Weights of a small GPT-style language model, trained from scratch on English Wikipedia: a smear gate, capped logits.
Each number is 128 + 24 x the weight over its row's rms, rounded and kept within 0 to 255. Layers, rows and columns count from 0. Numbers have three digits each. The size before them is the row's rms in percent of the matrix's.

# layer 12 attention output (transposed), 256x256, rms 0.0986, rows 1-55, columns 0-127
095:105126083134136082128111118132123072134115101133124108141108114132174090098133127152142132154066126200111103154137154078112154146138172138123154133148175133156167106140144126126151143145107071096126096114143157113131130129143147122101133108130114132095103088103079115074120166105087130129121184132141148073081128120109102145104161148086140164147125146121112129149100157045117124139135
090:158106100146071092097135124142135146125155128160124143156128096141082121095151112145113142117076092125132110167124158186134122119129152132140119105117191114128168090107125120134117118183140070110156151156162114137097137117126128111101155076155115117127097130108145121140146133080116102128120119122152136077123125114127091135108141118119081075118124127137120193162142145111108092063076
091:136080123139135140120097124140122123126124092144136129134143108130130107124132077108148122148135088185147120139117132114121093132146159117159131122120159120156114079103138134098177166174152128101142121111166096119110135156138120108120120130153109115131123106118153091132142148063091155143128138150112159091130143121141096143124135173105120128085149174149109144149166146130161108132110
087:151068154138144141157113136117075125115141148156128106171116167095118129121148075135136115120134130133149110139092131101156161115123151140125134101157189130167109081093124093146136163120121149171118146115148105102112157157141097148143138125104115155153105116124114095119144118087111157149177153153109147106155141105151156102130187156117153101139120117112137142126164113154114127163117
081:154113090150085142150115135122132124137133103097072128169095163117096097094129132108148110156117150117115119130075136091146109161138163123115123100084143133128141102144135166112109120063137128123131127146137115145104143124152129120135142158126129118156147125137073110108116099141099169106164101171128105130156107134125179121140124129165116098110071120115136106153124136082115115142131
090:113088163132174077145101116151105102144147110116146141185082148105127123139125132195185138135129102134097098161149115092163149140113141113112153139121155137173163098122132119075107166145121142104135116143150135101140153116131152145108095126138107109096116126109128127106121166131123134130154095152132133132113145103151104093103153142117154134114121123146126123125138160135089144133101
094:121120094128133108144116128183152112147114125152157150133160135142140114152129143153156106149130140155101131125154131093110137146116135127134136157098146122086137073142160142104126129131123096117092087117153158138128109084135121130116115096103160129122111116090167091130162138196155141074161133133136140109105150135112107114133065106127167163200118135146088156096097136099119129142132
082:142132104131127166120115117168129146169132147132124130140123130084082165092109140134083116130120144133143113099134124123146103148100121130112133108147149160132163160089123106140143131075153149107098112132095141125153158133157140142092114091086134173131101111101116133112129134114125129106136154155096071103145107132129109104157110153160140114188074112116135098123098148101144155154116
089:102140120111138103119117140147144088136158124121176153142121080149128120116118154144129143133104162146126124168091139117088143136098151144133088149136127145105139134136097111146108121141092119094152109123103159129115105138085137112149135123128136138096136133124124147129115134149147071149091145078146151131072155158094107140074151107153136113125152131151125160150123146107097123102128
094:164127144132146126125144110152146163118100128173101109092111122106092160148109100106109122140135136172120108120141159142133122088144146077133093126152129127160136127090121098162191172128168084139114119139140113108135169172122153129106079149112132118155117170101124132136123127103117155147144109181088125109137135138123107127115135162100104127124131122169117122123129148156108147205096
092:108155127110110135148112128137166112134136134137122142144148086141140121130135112139104141127102175125120122118119147145141121123131085125138119141100108150079116161159123126164191128118105107132143130182105113119152144109061138134129112149101139134125146164162106133107109124137146086150103142128152135122120121147125145158096110056111082124108142125120136139116116138125102140159133
090:148110190139143144121111131093122129133142118153148111145135125112131129136146078120152120113140123165149113132127144156151118110092132095139151169145139146149151085058129118094145130139130107126167152129133097124135169170167137139106098125171094109112150159095130100140148133110115139136097110154144099152149130116140120107146119144120094077109113125133098123128176153145140137164112
087:073140158084141091127132126169150107136158129171113134144129083154117109132120159144110128104089136112122124146132153115097145144161152111148128066153139138138164121125108143143163134104162112125121083175114112129118118170080147133089112121091125121098102084147097112095120076120090126125116165122138139056115106140138104179134132073111134112162112137125123138121116073109128104146116
091:178159146120131148163148084103154121103121134076152106081156127126146152117148154103138148139111150096120166131079087116154123174117105177092139155155124150117127160147137143133100092090097167152076172158138134134138103100089101077171157101097108137127142150182109132144140133141151125152079131118166136160133050121106155130120128089124124139142161134111131108112105134092131097165137
086:139104155130138083156118162089089139136108155142139110141114180102127150102134103120105114143144099079154113102107089133117155095134169143105131116163130104153117154119132149119117115121162164161153154102124137113158171128138135135083145137148126123149120170142136118118117136113129146145118102152124122107148128136147131102145167141129108128071119102136152129143170111137125129024121
082:128118132118182135189100119150133118172103100111128140152150177122163095139141098121095157158145125149130097118154120084097127158139134124181115098132152098170126100106153107151155101120116140108088146118099133133121108174128172135115113156116138123111124147103121109142160100142090142145164090147132168099105149117118123122126172129125169140122111108174084161134156137130133145109135
080:067175193110133144106130124111130093116126154108140159114159125163157130142136164140146153120131133109109139082119122148122139118088133151112116126116135145101096133190145137143160103119123160118138115158119151163117112082103107103164151110122131125104132129148121131128113132158121101114087136084126129158126107113097123140094085094129103165130172153129117143132078094117123125081139
084:127139172128137143121111165116130170130161101168138132149099129094101133125122098123146099170147153114138155108148096180121103094119106083173115116108120116139110113163131114163123158143178103128094125104088103106132138167128127150116124153125114138168148152087146132155149131145160157126106131157120117117173122122158096115172124143101113134075128144146130132109147113167190139170139
083:143111108125137104133121090081099113171135115109147075141144141134126122079129074128083164135142151131136079113097115153115145122138121095137145095154154098177116125071109070143133130122152123177131134094124156142106152115112121107114105177102157135124127146137122091128133117086114148122107102132145118104175107104122150130115167134146134096125113091131143153169164136139108130086139
088:091144138107131155139138103132105132111124130117139142131128120100103129154147167140172170119136119151129141126118154160161149118142110137142142185158121137136171082150122069083145152185109119150115106157155123132119137140093126139130120114108119106113143175125141065142157158137153135123101162162151144148131166102156113114121120117160111137167133159127120160084161120138100116066073
096:102164136130133145124142136131151102120114139126120137104145090133153141102105174111120162119117134097120153120155121145123107167114089089111107117128075142091149160151121131148126060103111150145101088139080120148135100127116104144151116111101156136141106126158087161150112105156147123112126122101112117172132098170147123136125074112127106129154152106126138096149110106135143140139161
089:072162082108100171138103111121148057130156083144131151131119108148161128172117167132151131155117180155145146154159140128097187157093129118181147160133098134098179147163120146134134114114095135131117121142086163139122092106122094121189118132117140112115157123106127108111118096167132113126130136099138143129095124124115148158110103134135130146146132122135120118157144091158135170124113
090:104087088128116082139071109140090098136113173136104140118125154135137122109152125134120132119110113148144082165158151105128134122106144126104163148166173147156144074161145179130110142155134129082149093141146135130105134104125108128135161107132107115142122084143144130144145191094133110103153163084102122080110148124100165114156141139153141142127120135111102143154103124093147126021126
084:116106104115118128135119131126107096152145125107110130113135132143140062142132128130136147174150108116106132109156123104127102106158079108141130139070081091069124111148102115128094123148155073155121158111130158152094131110090203137136121130102142109162167118120131140147150078110089118127125081121145141128096150141111175107145110128157132158089159094086128170174129123137133160083153
096:133151121091131138143085092163118076146137111095153166103150140139155121140134152143121142113129161096086159125142112112156126094103094166094128125127075142103135136180128188093099081091095175135131143151139176118122120045126100084157126133110124113093148131161117159085138125165121108134149121129139148159126149157146141129099093063149098126109154108137095109125105110128146130087132
083:154128130161113111139123136110062162113152150112152074097161137106084121108157097117108133136152144087143152099126076148113114113151148096135171096136158119114094107102129141114122100141181162159126159139152139164168156115141083086114122143121123128191130134120139137140120134123139116160137132133136114116125131136151140081139166146141129117106129107115157135137133107121168128086084
083:119133139174127124153112124139162158133132152151112139112118136101121103089125090098142100105133148096124115138099093123147141135153118137139063107132138108087111179084188141158105153088170108105115112079134121129128141115143156172094140127161124126142111130130123139189141110120158130099155122130099119067139094127127123101141142119144167134191068123120151092135098134118149165045110
092:108142100113098114088130108169155110123132131114145131136193070143155100115131152136174126148077136182131122168131187126127099146132118146160114125119125156143164125130099137140145153160081079095125119158141121120087112123105125103122139120158139132109120068143101120124124116153124104106124150088113170091090113113092128147111107109141143124145132153130118149154072155119091110080128
083:105161123068146148176115122134117060150139133071111141130163122122144163125132172117160128160145149147119157118103131099134103156133114117138134122136144120114122130167133131133149149113106135145098131193115110152089105123098120105169147105138153115124165146105173099131114104109117101151121128106159148100071085148125131167095100087167107145136162178120104147144152123093149147128116
089:117162080106120145125146122102148138133127108101136139114107063190165119119163163084139139153130131075130159160107123176105159148143104164152117103095102126092088112150166108093134122156123152141108156110104151159101091102101137122141128115150151119126145162128157138111167109147153126124114128122148138135114112106096128127147070105150126156192153150102112191153129106133131092062141
094:075116103110148097130112108132138117088117138112161168102116123141141133146110132144183113157123120162124119134146198135133128135131128125119124180144085147144156113116117142111158140123147117079126097136107136104116101131132138139140116084131080132068156113122121132120146120151114127109136109127145160122114165130134162093137116103099128131114135130152134152112126118114103158000132
091:116095112105142092157129163162135128115124127158100156125120119127065139128124105115146113143121135165159141107140157143134105073132157110180135163137125120113150112139152117124121180200133074075136158115108137101123162101092122161120153143137123139132123148130118126149142140123124123142126149132116165133142157141095121114142125152139180109112099161130130151085153195113157124175084
097:127124142140158127142129154142086126111137168099133137085130132077095139133107132134165087120167133106086116117165120131133113149144115068121115121118106083102120141146103122149137068102159137126119118097091119167129125112151127157142106155109122146143150133138103141159125085141165192111160151157094100175160094131148139099162079095153156140161102109166167083105118106155161154084169
086:163103127162125128132137125111102162160141085132127091148100125125136108117160076067093116174158091124140119109096113166127126124136125128136111134133130099133106108077119086131083148128140153156103172082126121129106156157134134123121107144155146157153111135099155111168126143082118119139145101137124122121174127130131088144151179141105155095100158145120095155163182129134166099151149
098:129127130129119150116146121114197124101138109119116122161103123103150155132118136134090146094130163070180119088123142154132140150093138155081104102124145126107102134134159129139135081088087147160150133135130102148135142107154143152151180098102120138142152128158130149094114146131147125116081103152142114145176102100117173115120117126142088110098131087119119124143117100133122151200099
098:112075114112146100122124121137123136116136144179136140169116159071108110122134095152126130104116136151148080148156139092181160117148183118132162160165154137145118106130124139112146158117122109088150129097165132086145179128143107162110120117133085126081106117156105108098116136087138113091139146174125157111102148116155139114108152166102139152165095142138130128093125134138094151176097
089:121152118150102155134149127144169113123125154114113143096147154144128126134120169104129159160148123091095140105116114174085143148126049112148125155143078127090102135137148096135128099106140132178113116132115120173160097131104157102138139138128149150143153130134130157151128098155149125133150118152124146170130096120117129117127108085115114118151159123144127125107129069124137128063110
089:142083128160114158133138143172129097139156121100136149080115121134105142170160139150162129149125159110118130126144126084141129150102118133120120122121115154052138142155115144150085097136099154085145105126101112119095114138149107149171118117089128123129156115118113074134109103147120140088143147101139120173143141123109142115153107114192144141157136161156100145106123107162139153169114
090:106113112127135138074123148154123146147107117158081123128119172131133180144088098113083126119148175135124132126108110109149145094132146126097152119146094142145138176101124101172132129081163113115128136131115124089134134125138104147128129106106111180141120140079125124088122098114134140088159153149113094125137113119131140090123104147083126131111152129107124110139148159136147148124121
085:164100090120116121116148142121133104146148118141125140138085089163115123143149160093134135158131112128130132133139155143107196161081134130138097140096159109102121118113145119135138107169128146139131130095152053134106088135102133149155077112114152119109105122145133074140144123153129102103193122161143149150085161125111081112099103136095124148175136115133092173129127128132112104166128
086:131133188123120109109128090113141160114146098099094085137142132160136100142135148113134162147141134120142116130072103141126157163152083129151146121162164106110132152116137091128136130163099089151162118104134115092106099135110134106120155136125127129139145140145151145140142165119120149109091144082148120122130080119086173155116098130143082086156150159098149141086146184124088100153139
084:160164141105160145169082115110096119114120132121117136121083165171137134139168128127146099125147150105130134107176084104126098119077141065135139145107155103168097100101107152150114112087132181132126133144096124104162136130159092121126121117129146119157121127150147138128125107168161161138145078123113110142153114148168157118183138148137128151131115108167144079140148106173109111149118
093:110140161127080112101154138119124112111137146113132142104121110132148130122104162116122136104112145063112135117132082176139112117115109137085124110152102132095150164159141161125108089090128166162138123144129173161139120077099085095145143134103130134142111157133118164099107164150160109140151130106129121176166112144125144100108144101119114122114132104119125096110076128107136126119147
083:150116112137148137150110152164152137113109184142104106115128125092101174176132129150144150096099127076135146094139097138121150114107126078138148152102121125138132155118123120168135101154144098085115113098105090128145129130154123117156099153123130168198150153156114197127110136153150127165130157116132071139156121129146094120132119123131110157113154093129144069160137138120147164139077
101:138140096119134147138101147124147163157135096151136113101106113106053163134116102111143108167185138143092160107165091144092121114116107082162107150118088097085122141128097117139136128141134100153094093082125087134126123156141129147114105149094157131173156119101136130154153104185153131095166168155118100131134136176145108145149090104129143130123087137152149140104157137140161133122143
089:157113147156175128151117128131117134136158118162111094134130109115072158126150078104113123119123132110136109101136136106120156114148118125147107121099159127167136130076158119154131135182127112182145184073149116101105137189114147130065107151161105119139138113127160102132134113100099146132130105140129108110117151103139120150095193136148145135084136109121136111145183144136163095098095
087:116085124137141094147148137115097127174147110121067112144100144091089127146140112153146113120158123096136151139176117126103122117120121112141132149103160169120118087101133160128102160089152118151090114080119109125122126166172132115176117147140112117172138166156127151101170134147134137129152107132120072148139180135111080114137140156125148102132128089142139108169116099151181139182105
082:191122130103106164140128132130162160146169112096102109103113111099153161147127094099112150152139138115144132121102136129137135100123129134135080098144098156108092149139146089154133097106079115141099099063145127111140125148158154147125114133133123154110128158165096197112113112105146096181132125151129107136148106142167143152086113119088143086127124160106137115127128122157128123146100
093:126132133108151120209159135090125132121137089103113115120089131138160131172136137138095127136134144096115101104153087120148152127113135113118111112108115111103081154162099129107122163060115155114111134128122128129111108106164116134120104152146134139123140159115151091129101121133124119132157111130143135089110190122146136134129152151128117144142120073142123122130154151141098196139122
095:164069124150130121144103129142149140171143097117150108133146142123121149136147085131133118162147115153135083105082135134118118096146137101197122114134099077142156118121124099150137157164113116131154133119117112140100146118156185136078163153132120152137138130094171112128124146102112155136143122137113118127125133114153127145117146157101138103082142141127053135167160157167135113063096
089:143167108131132129147122128114160148148148084152135136103108132159137110142136089109122173155120137099134126137142141134078135098124153083154133111143107127116138147123123122118161118195183110113130116120122163101155164108108135122117095157136143105164143125123129129141092140132116121114162105149107095172128166121132085105140130160121099126091111121168141092146148185096124169177069
082:130093122122156117123110149120134137099133104113168123152090137075153129148101134118097107113122117112147131108146068155119166100145118126137122130148126114123137114116083163136118122137146148101105098080154155147155165106093107177108104197098134119187125138124121121105104114173137096106115113143087098141158112137135150123153174139104149139078116059130132074160145134152146164142125
094:119147146142086157120115185108116118141115132104109118079141139126123165151142122134146134138142142085120179103148072148065175122085105106129132100108082120056121104148126129138116110106163142112112130105104117121128136110135103153128121157137136133166186189127145167132119145147125101112164139104131116119123162118169141136127096108132133107115131109116137105146149106143170116134108
087:091117121112099124095132080131141143128105113138151134119158149132136108090142141141108125153098107131129099162155096146140143098134137157141164162145111151137185117117119142137178146100100062117154137133167131129109160121094103137122182141140089099100144103118105115115124176119108105077107148132140173120084119111074119138089160127114101112155108152139138167119089169101084103144112
091:130101145126147126151129143123084144121110158160112127126124152128108101123177124156170087150176120107131105143144132127134123078144108080173144122096166113120106111085141126124120192154179108153118117104118141121177138152134123131082082147093059110144133110106142116136147094101127139144159118121086127145149162118164097101127168146124156114117088112135115139157152128160148124138115
# layer 12 attention value, 256x256, rms 0.097, rows 2-55, columns 0-127
093:115130136135085118105141092122152119132130129145114139100140101138102101101157130126093120145131127139153119140114140166115153124126167138125120097111149136091161152136123151131092121177138112154092115120104121116136145113121127106158132151156176123120141142120154138116140110126131127086134096131145113137153102114160072161114094150143123103142143114108098165140144176098063129141096
092:134144131103107134170141168144159132129162086125123124138104175145108106110139111096087124093147150177102145114136135164101113128140128104107132136130124107122114087108100125138143146103117121114121116115113140093128097155187095100151124090116110116136160131058123088105132095145105138147104106118150132115118131175145166193130116128118140148113097140146126142111130096120139114127117
075:140125115130135127116128132162124130110129144126075135138113158133141146134158117097192134126090102139115108110125100107101162128137151146144129104129171073133136168133112091148088141168136148102148118180123163094154167120101124108122108167114131139141120132152126122174111166135097122144104117150075133113124158095114150168127100155083157130176148085105147164095105107140134113135122
091:121094138151143120135145110116100098112099148126124091108109117140176129133146116129157136134071127124121131138106142152144187158113133159126113126124148126144173115155161138087127103110164147150132099162107123139130156164107120187134146166145135104136097135162168152096112111083130147109153111140148132147155109115110158146098131119131126157154117078076112170110140140101140077148121
091:138147110143103150119148145197139140127107127138135126137061152108143128119159123100144112112117097135097133127119133173116113144089134146151128104148118123131093125156093123125099173167106148107151122170122136061127169120124103140162122116057117158128144155127121115094092140116103146164113078134134112137119135088138127147149134150072173136123151135162155166122115090127106090136102
092:120095139145112126160139146097143131164122130144134117105109106144110132069148165123131118174131110125104137077136147173108123135090110131099105097120104088078148122124147092131129139116123101091100102116138117144082141130154152107097059153168167147120143163139114139127127110135134137122106063143140112134146131118118129120147148114152131120176200100081071155113101136122119170129102
109:130123135104144110099119122099103132135112135112160103145161074093104077124106198157124117121167149108168112111137166113117119115149115116082126141072121149129137123107122101149146125087122114150118140130133111153129077108146111111094120134146160128124129133108105168147161104129132142116122111144106083165136130120127086105159117127153131096136131113119107112129170202108161168141130
103:151169092146086168094132152190193183158138091140128163122117096107112111122144129079123152169148138123095161136117108133098145152126104139147118134149117062124115160132089121137118162127081137122109094152133107107145141141161131141107121140107151154148121127110164135138059115163125107127090125085147178130105152132144149132102153155081154120131148139129141126117108076145075092131100
089:128149133126137112128109114109148133147137131117107106137123106135110082118140135145082148117185137127114092128136144068126112130134134095098119127142100092118175121101107125142166083147096124089135178110118143122162111161182098099098074135129117111150151153094128093117154133097128158155101139143115095089130133142123114102127110141119143104154118135139120130094122185113138129122135
088:144158134150105119139066143134150110189133127150161118132133108112097122130094132154119136140121149088169117124113147147145143123110112126133137123116137135133135122112130143092175109152130110146132096136108139165168120088078116124126118171098178152133123164129113149107099137138177127106089113105145138133085127144145120111116110140133127127110131117112105126123137107154073120140120
093:117122149102158151158156108114140110098181121109107157114108188138135124112162124145140093108146115168118105089137116133086113136107137108133131156126108111142123111132088117143088128165114133130129125097100133108138152149161131113151121114156099085168190144092134135125135143168128156152137139173118108121145120126136170158166110118113113143103097132174121135123113092122175155129096
103:135126119139117106121131143168132126127109133124155097154156080114139087125118173123119128117109133103186071091127123106121095096113158110115134127110133177103134111101155142113131102114127116125125111121090132110125094097145113107080113145130140084104114152123171109125109147111120125108132097131141117109113148135142110107154128149165120092174131104123139133111138151112127088131079
089:132081115116160103146147121080097092087101152116134129120167135132130173129121149165160078109147096126098139129130090102121150119101115122142122124137187171162151109099152094122126140122159144145111145085132110156181149124087130106108128167130112136141130109145146132151150146089109150130163161145133112115128115090101121120119140097151078163114121114125185107117126109135145134147166
086:128132125118102107111103104126139118153111167108149126088128121128164151156119101118158133199148136121134084120138131087108139092133156126130144118148133156153140171177051137153113111168126152156143161135127135140077114128090121123136140154118123123112102110121107174122143192152109112124089101112164159128145110142108124135123176139127110127094147118133134142164126122113178111130130
104:139126118128162111166132138138110125140142119124118107142091134110128108145146112099151138156111096128141115090133117119125117145107120135179126142114102131102093125135142130120140120132121136077121150158113129083077151149165118129084076104100124095095111176140131135101084139064094151161146108137100113154109189096121179152146114133114164144140148117120128123112107157140150115116124
081:118119169118132105115139143126189116120114150109145155098136170127141159145126104127139130105137156116111100156133095113148086146091134114121105159116128170135086131130156112106130131127103148130142115115147131151152071148099155181128155101118106135128115107091140116120137147159130136092143130133129133100137103152119109119125148129129104092109124117133142104168104111138126120121129
082:112143150105163128155136065108066081122118134124141124110098095134120133157129095168115173121137196150136138122129128132103129109186165105155153159125150151115099099122093124124139120123155122143105137091124121149125097189155111160130111091166151122156145141114142105121189139128161142120135157139133118103148144136142106155133120147165094136116130146154136099146116149120117158129139
091:126142123104144112114133114097149106123142156109122113150127139109157125126109086116135129162142157140121098123104150116101113097138147116106126137134123095159111136166070121131116140172116158152090205113100105103095147110119130115143115156133158148106131128132057164117152137144106157154084118147136141115189113112120114134160168123125172130121154115163129135169111152103176166128124
092:107106102143136091164078116120133121145154104108140115149096179144117143119198138131152121109151077148124145101128103162123096113124160132142113092145156175140114107130102089106129144150134158140159163116117135149137149123133142089122094129129139104111121149117138069117155131132118145152101118131110106103136163102147094163094110133110142150127103110133167129095108092119114108125105
088:126118134122127114116137123103122106120105141142144120149135129116100103117086155140139143110161093093097154163127086150168110122110129111216123140101151144151126112101150111122164098109115131124115114115117114133179068143125123076120148102083128134106106127125133112145092091088153152112154144136145072139131164174130131101134115117152122104137113097143163087096136151150109118136138
088:123113183135185149152186152094136093126182099136113129132100108129131138089148084090138135151120144172099150115131135154124150144154072132145104150143126134142156129157150180100157160170121134120117160107118133146143122113132144105124132116176168154134115123136145144132132105161165128150089137116112131116137098151139106120131173138115134130104149125134099158158112122136058166120098
101:110099122154137117100135131097104155104104123117131152142154150133131144130104149134080122140139150127168067105126153115131132138131125141110133133135084122121129132166140159164083141161154099131115137125139137157079121078133112129150101137130125110105140093132129143127140131130124123094174093162116131161147136112119146132106125133165155160157102137106093161182130146101162169122105
088:103134162136152118157155124188094124155132137117156089175085123115150111122126076133154146149127142136110086126108121123134140117121120134124135143124097141107127139172072161155152094082170104134134204167127112167101148092120147143176140126109132129147158150136109145093159075124137120125084090138162130130154112137131129101116180144107128131127159158099096153141118133131108144154128
098:143149160126106136117121129133155135133106142108140151081131148131149180186131122095154116124163130137132142168110118137147185136107099150139108134134112133143119130149168131119108130117084140146128129147130129150156145129118130159136172123145112144116112122153087095126119128150133116115173160140131159119157123145117123117105138102117093183088114140107128125151103113148093091130141
081:125140135111119106132103123108098104113143108095166141092127103127124131177111099157097148117165192096155164111121162132101129109185131088140146143104162169147092154144104164139142124107164118189116123125155127186098109112101101100149141114103161135130115133118078180137151079172121127107152147125137169120122140144115104130107158107160100137124149124155112123165118169133157145124141
113:125067119149129067142134109120122146108087155123143100131153110124119131090135161153110139143128114087143094123110141125156120109128133122115120106140117151100152117129172098122118102110165117146158128111131120148100121096146129152088120139110138141076149159164127152138160128096140145077149085169152126119106126110127106132176112137181132130194109088101103122114176177126143154134127
099:132109147128097149149123134108138117127128120148119121142152120114115102091170166098117136119116106121178098104105147166128114136113153141106127101139095138124154113131127119080155146148127098127098123099121109105124136076176154122103109131174163129124170160131126138126111108125146077103125147147117141114148112106154103137118099122141173133197117111100058138102121159115079160146090
083:128075149135151139165132173111134104108134134118139129139070180158116114129164110140173140140148140132090119087143086125115133128103115126198128124144148189108105128131145127155153120138140137093143154158133139115140107124179123112095093101119097078159112114072143103117142143132116116138094155133148099104123107143137139134128130143144125117123113129117148156091098111131107141137116
085:108096122115178111150138139113109110132121128109136116093110124129152140099105133156161111145130142128128149110137112141130143143150126138146103103132137152107111133113218076091119119082095134142131154113130100132127151139120160129090101111160139160120088117138122151119183122128152114146100098161118124135164106149134088106103163120109045127102153101123135134114100135112119163120139
088:134144141160140150135147091185195170121134140127147141128091121124154106136137136114151107162128110150085094109132119120131141136110149123101116125151077137112105100144122149068150130178137146109150151086101098118102122104146112130167119123128130087117161155111160122117142157101114129151113069108131107110161105112130169144109141139109143128127143153135153140110121037106105119121086
095:117144108152097123148130095173170160141133095123118137112103094158129105139180129121115154156108159155169130129120153170122079109131165113119139155162131128117137119162082135151134121137172108137101134138119147132117155106137128156131101133109137137124139163080136143142124131114151122120034072110189123138108160106134137137141114174146143138123116146117129154150130133117127126132108
085:140142142110108122106131093141109134129053156131146113126131124130143098131136170145104138137134099093116136157143138143166147124126151112158137122109129114123145121143160100105178109120138105102114145146123090130167093121130146141147140103110130128124123146132101147132123122116181145100152124140131099124149139146123113100151127110151162102156093110135109089111149117117105118123138
081:132100101128183131144118120121107105117132126121128109129123172131098132142114099141108119147169120178111165128111115104096138109138120119119146145114135119132123128117056105168108097090114114130097197100149140110136147159165147093122095151129130099158175088116103155130145141150094118146154182137115129124120159123134141160131127130123143121070129182153127121128152138119140157127175
093:106143112153118115111164133090120109125128144111110136141146136132126166141076122139152112110125127115177143155125134169101133145131168151104146108097135127125129144139118161117089116140146127156139086136130140137105152129090167097140143119131074142106097117155109154154139149133126130106152130167133127132090131117104164128139119128123083102080118107100125102151140133140201140128119
093:132139092167072108113162126182172183121132116119121135139113080138130146100176152123115080117085122146168079112124125160108097137144151148089115084165106106101124127143126127131101128158126126123156136139121143121120187118161135148111111132153103166106116131132147134152132164142106122116130103122139161117102147071133130129141120163103128153186124134126142149115134113120113107140091
096:114095142141192087125103113084090088154146136121132107131095122122148119169090124146174152137112120082114148120130119136144101125123114135159123138107144160109116118104157141115163106118169130120166097090150107141114100156099111102106111121113110123111093176149152147139169133117150159137128080127112133176133154128145133125132134112142139140117158104131130095087127154135122168134162
096:113097137133133119138149154136070121146110139139137125114107129142120185121141133154132095099134114103143128132138073154153111150118108124150127100099148079103117123113163130148149145093145126077196090141140119111148158137123131155161054129102124105148147109147117105129097104116151095145154095146086073130128141100143143108136102117126113146095110117115154116100124110167131167129133
097:114119144108132114156150125103092105096136128120093150090139117163117179146094099159136131079161185163102113124128146100128137127175087116051139168135174127106153127134122111149143134102123164156165152133139139165182065137132115119137132127120143114170163089119118084120180118170136148112118104129096070117096101129143093133131108112131125132102120155150142130156145164106099168134173
102:128093099115126106151111171139143113158134135146102078159124127137086131109140102141155102137112064135122179128143093143138155123115167147145123098124147071108147136104156072135120123120091132080126107116133113092147137151162152105118063159140119121096111076105160115121113120123118119149093101144089114102130141138122116158108095140094111114140157113132142142055124105135132122116135
089:118126141134148100136127133125101099124163124143129066142134126146131127134169084138155124099123149134153127098117135165143131127152138118130120123115188151122118135145138151138152128136152132143161177110097114109134090136064134114149105138157167147162146140154134153126156163119119142117112111134127081109137109103130099119132146138118112096134110129134129141093108162099135109149135
093:115150132112184153174103099085095091139130121133139119111143137142116126148107119123138136135153104133108142123142135132119115096086125108188151145129149149153135103127145158172103163132126144127102185101128142145155128132164118083092169144113123131141128124127121137154102108143136122137170166087122102098150177130152147150112133113149134142092145121169152087117118146144139117125150
096:120146132115103123124127092098113127108111157091159155080182131124141153174119125111138130097152171104129168150128107136162130134146134117134144157115146125176125159129159152125140092138118110154115123129163076169172096134095121168129190134118141170139103112127089181134131121149155157099183177148111137165163102130123111088108127093130115121090134122124107100155132159121113147130162
090:123176113137104141073074097146138128150134140151146135147109074125113153150093159168152185121144122107134185161134149126109136113147115134191148120146123106138165123138107142152139163139128131114092101142134150110162113106138125111156162141052133174098129123113126168144138128144155139123108142092157106089122153151127111106093125152148145111143156124132102107144142125136120135128148
100:140125140093154134171105123083082098161145094122146117108110101128114111124114085145116155133177123133062156132113162123136139112138125129121140148089091127112139105118110128121183128099142138124116135111118119165105086125175103091103086128121167124168152162114092083132179085149163122124119151109121100110149127179152115123104137107175117118103160147146137121138135134098100158134116
080:131115098143124122084120170139157168117107161146122141133122120146125115137138147118094124113114148124146119110139120099137126138116163152112151112123127152137148144133165087111119151172133141099115115154116156090078137149107121138111106141137127096118113131132131119148110111103092110128132114109128167101103143100141088135138123135129102117160148108145132140157112128114132105131122
089:129135145125128106125164127132086124101136137116105142116108125123162108157147136146177174107120149156097164149151093135089158141165109131138134151112144099131120123127133125139109102097137129089108137198130139099174125185145117144139145090142127146149126146157159127126141103122149188151150112149118167119132123153089101137131139101141150133159182156148101143151109083126139135118119
085:126107124114106142141096128122157106119185121127094122118141092140128145114160125126136127182116130143129189157118099085133184130149114149178124119097112093118170123106174113126107114116106111095109074122133135089116163132158142123095120119161146135118117129102132154139088133137141151139156108153136127167104135153106132122092119106092144106138139130092099160130130119142093143126128
105:113149124136133135138142105157127137118144123116103114119128120108166169113115076135166125186127121136082143145130123097134116121117123123110122114145140080111118178124102136132134091106129157135149177147132130138107152146116138141096097127132129161136123129132114132120135134135104124169102126117152176119130118084118122103144152146071154148092148132145140130109123125133122152112125
080:116130126130140162136142111168127114147140096130113144125077130137137125143147075108129158146118138153129123145112154158116150141125126165114139127148053081113145133196071125146114142128132117137101105131137147093095172119147112151190135119101134132159172163154097141119134112155141118140101069133157102150143136089147164157110124148114144167084119127108060153101138108151138106134138
104:121182100138134127093084129142180151155128108141148109161100082110165142147117113118097160164155155110134143123122158145139126128162113115191134132178110110148150122130121178143127128102092124132111141114118127120120127113107129124142148132103166127096127128093108148100134127132120159126107130089181135139107135139145142086145149156107136097129141178142105113161156171133134148135130
081:130171081132114116092137114155144147165105116115128180147155114113141111157093133128125115126104102109144171152120140133162136116123135112145140107153090095155118129127081120115145102135075120116071145118143145121140150117100145096093143132084112154115130150132079142134117127160108126107104166096172143136109162156139125145153150139147112126109135161176116078148155132109195148134143
104:113107135140151151137104148083092089121130123124112113108115131149151195131120109159151171121141151118117195131114132129107167111164085123152135151100122119110149126129140146156148124135191172127147118126155147199130107126141113146130144120133120155124126116108149108122158099165150140111177156168176116091109125154126107135118124136139104132110132119135156131174121114163126163114169
092:122112112137113093103161123147150171127105105111108157113144115179171158123167126101106120111078146127153093116113160164146122136148150138102117126137101083115116134142160133117149113165117161137120092130124139110139145137105102153137110106166131121092127102139200117109153142147084135085123141158150185148121128106107133149147106153117141136181086121134152166141114133117094140134086
076:149159119099119159129133109129146116154080150123136138147108113133169116125135148123126105124099134140146130111117139157139143121153105140140133104191133077124157122113148153084132134117154113095116140146090136101124128150156125197146103113130110147106124163126157140111125121114148180169112095083127150168161130117145094116151134131094169097160125117129066129125108160110103112135154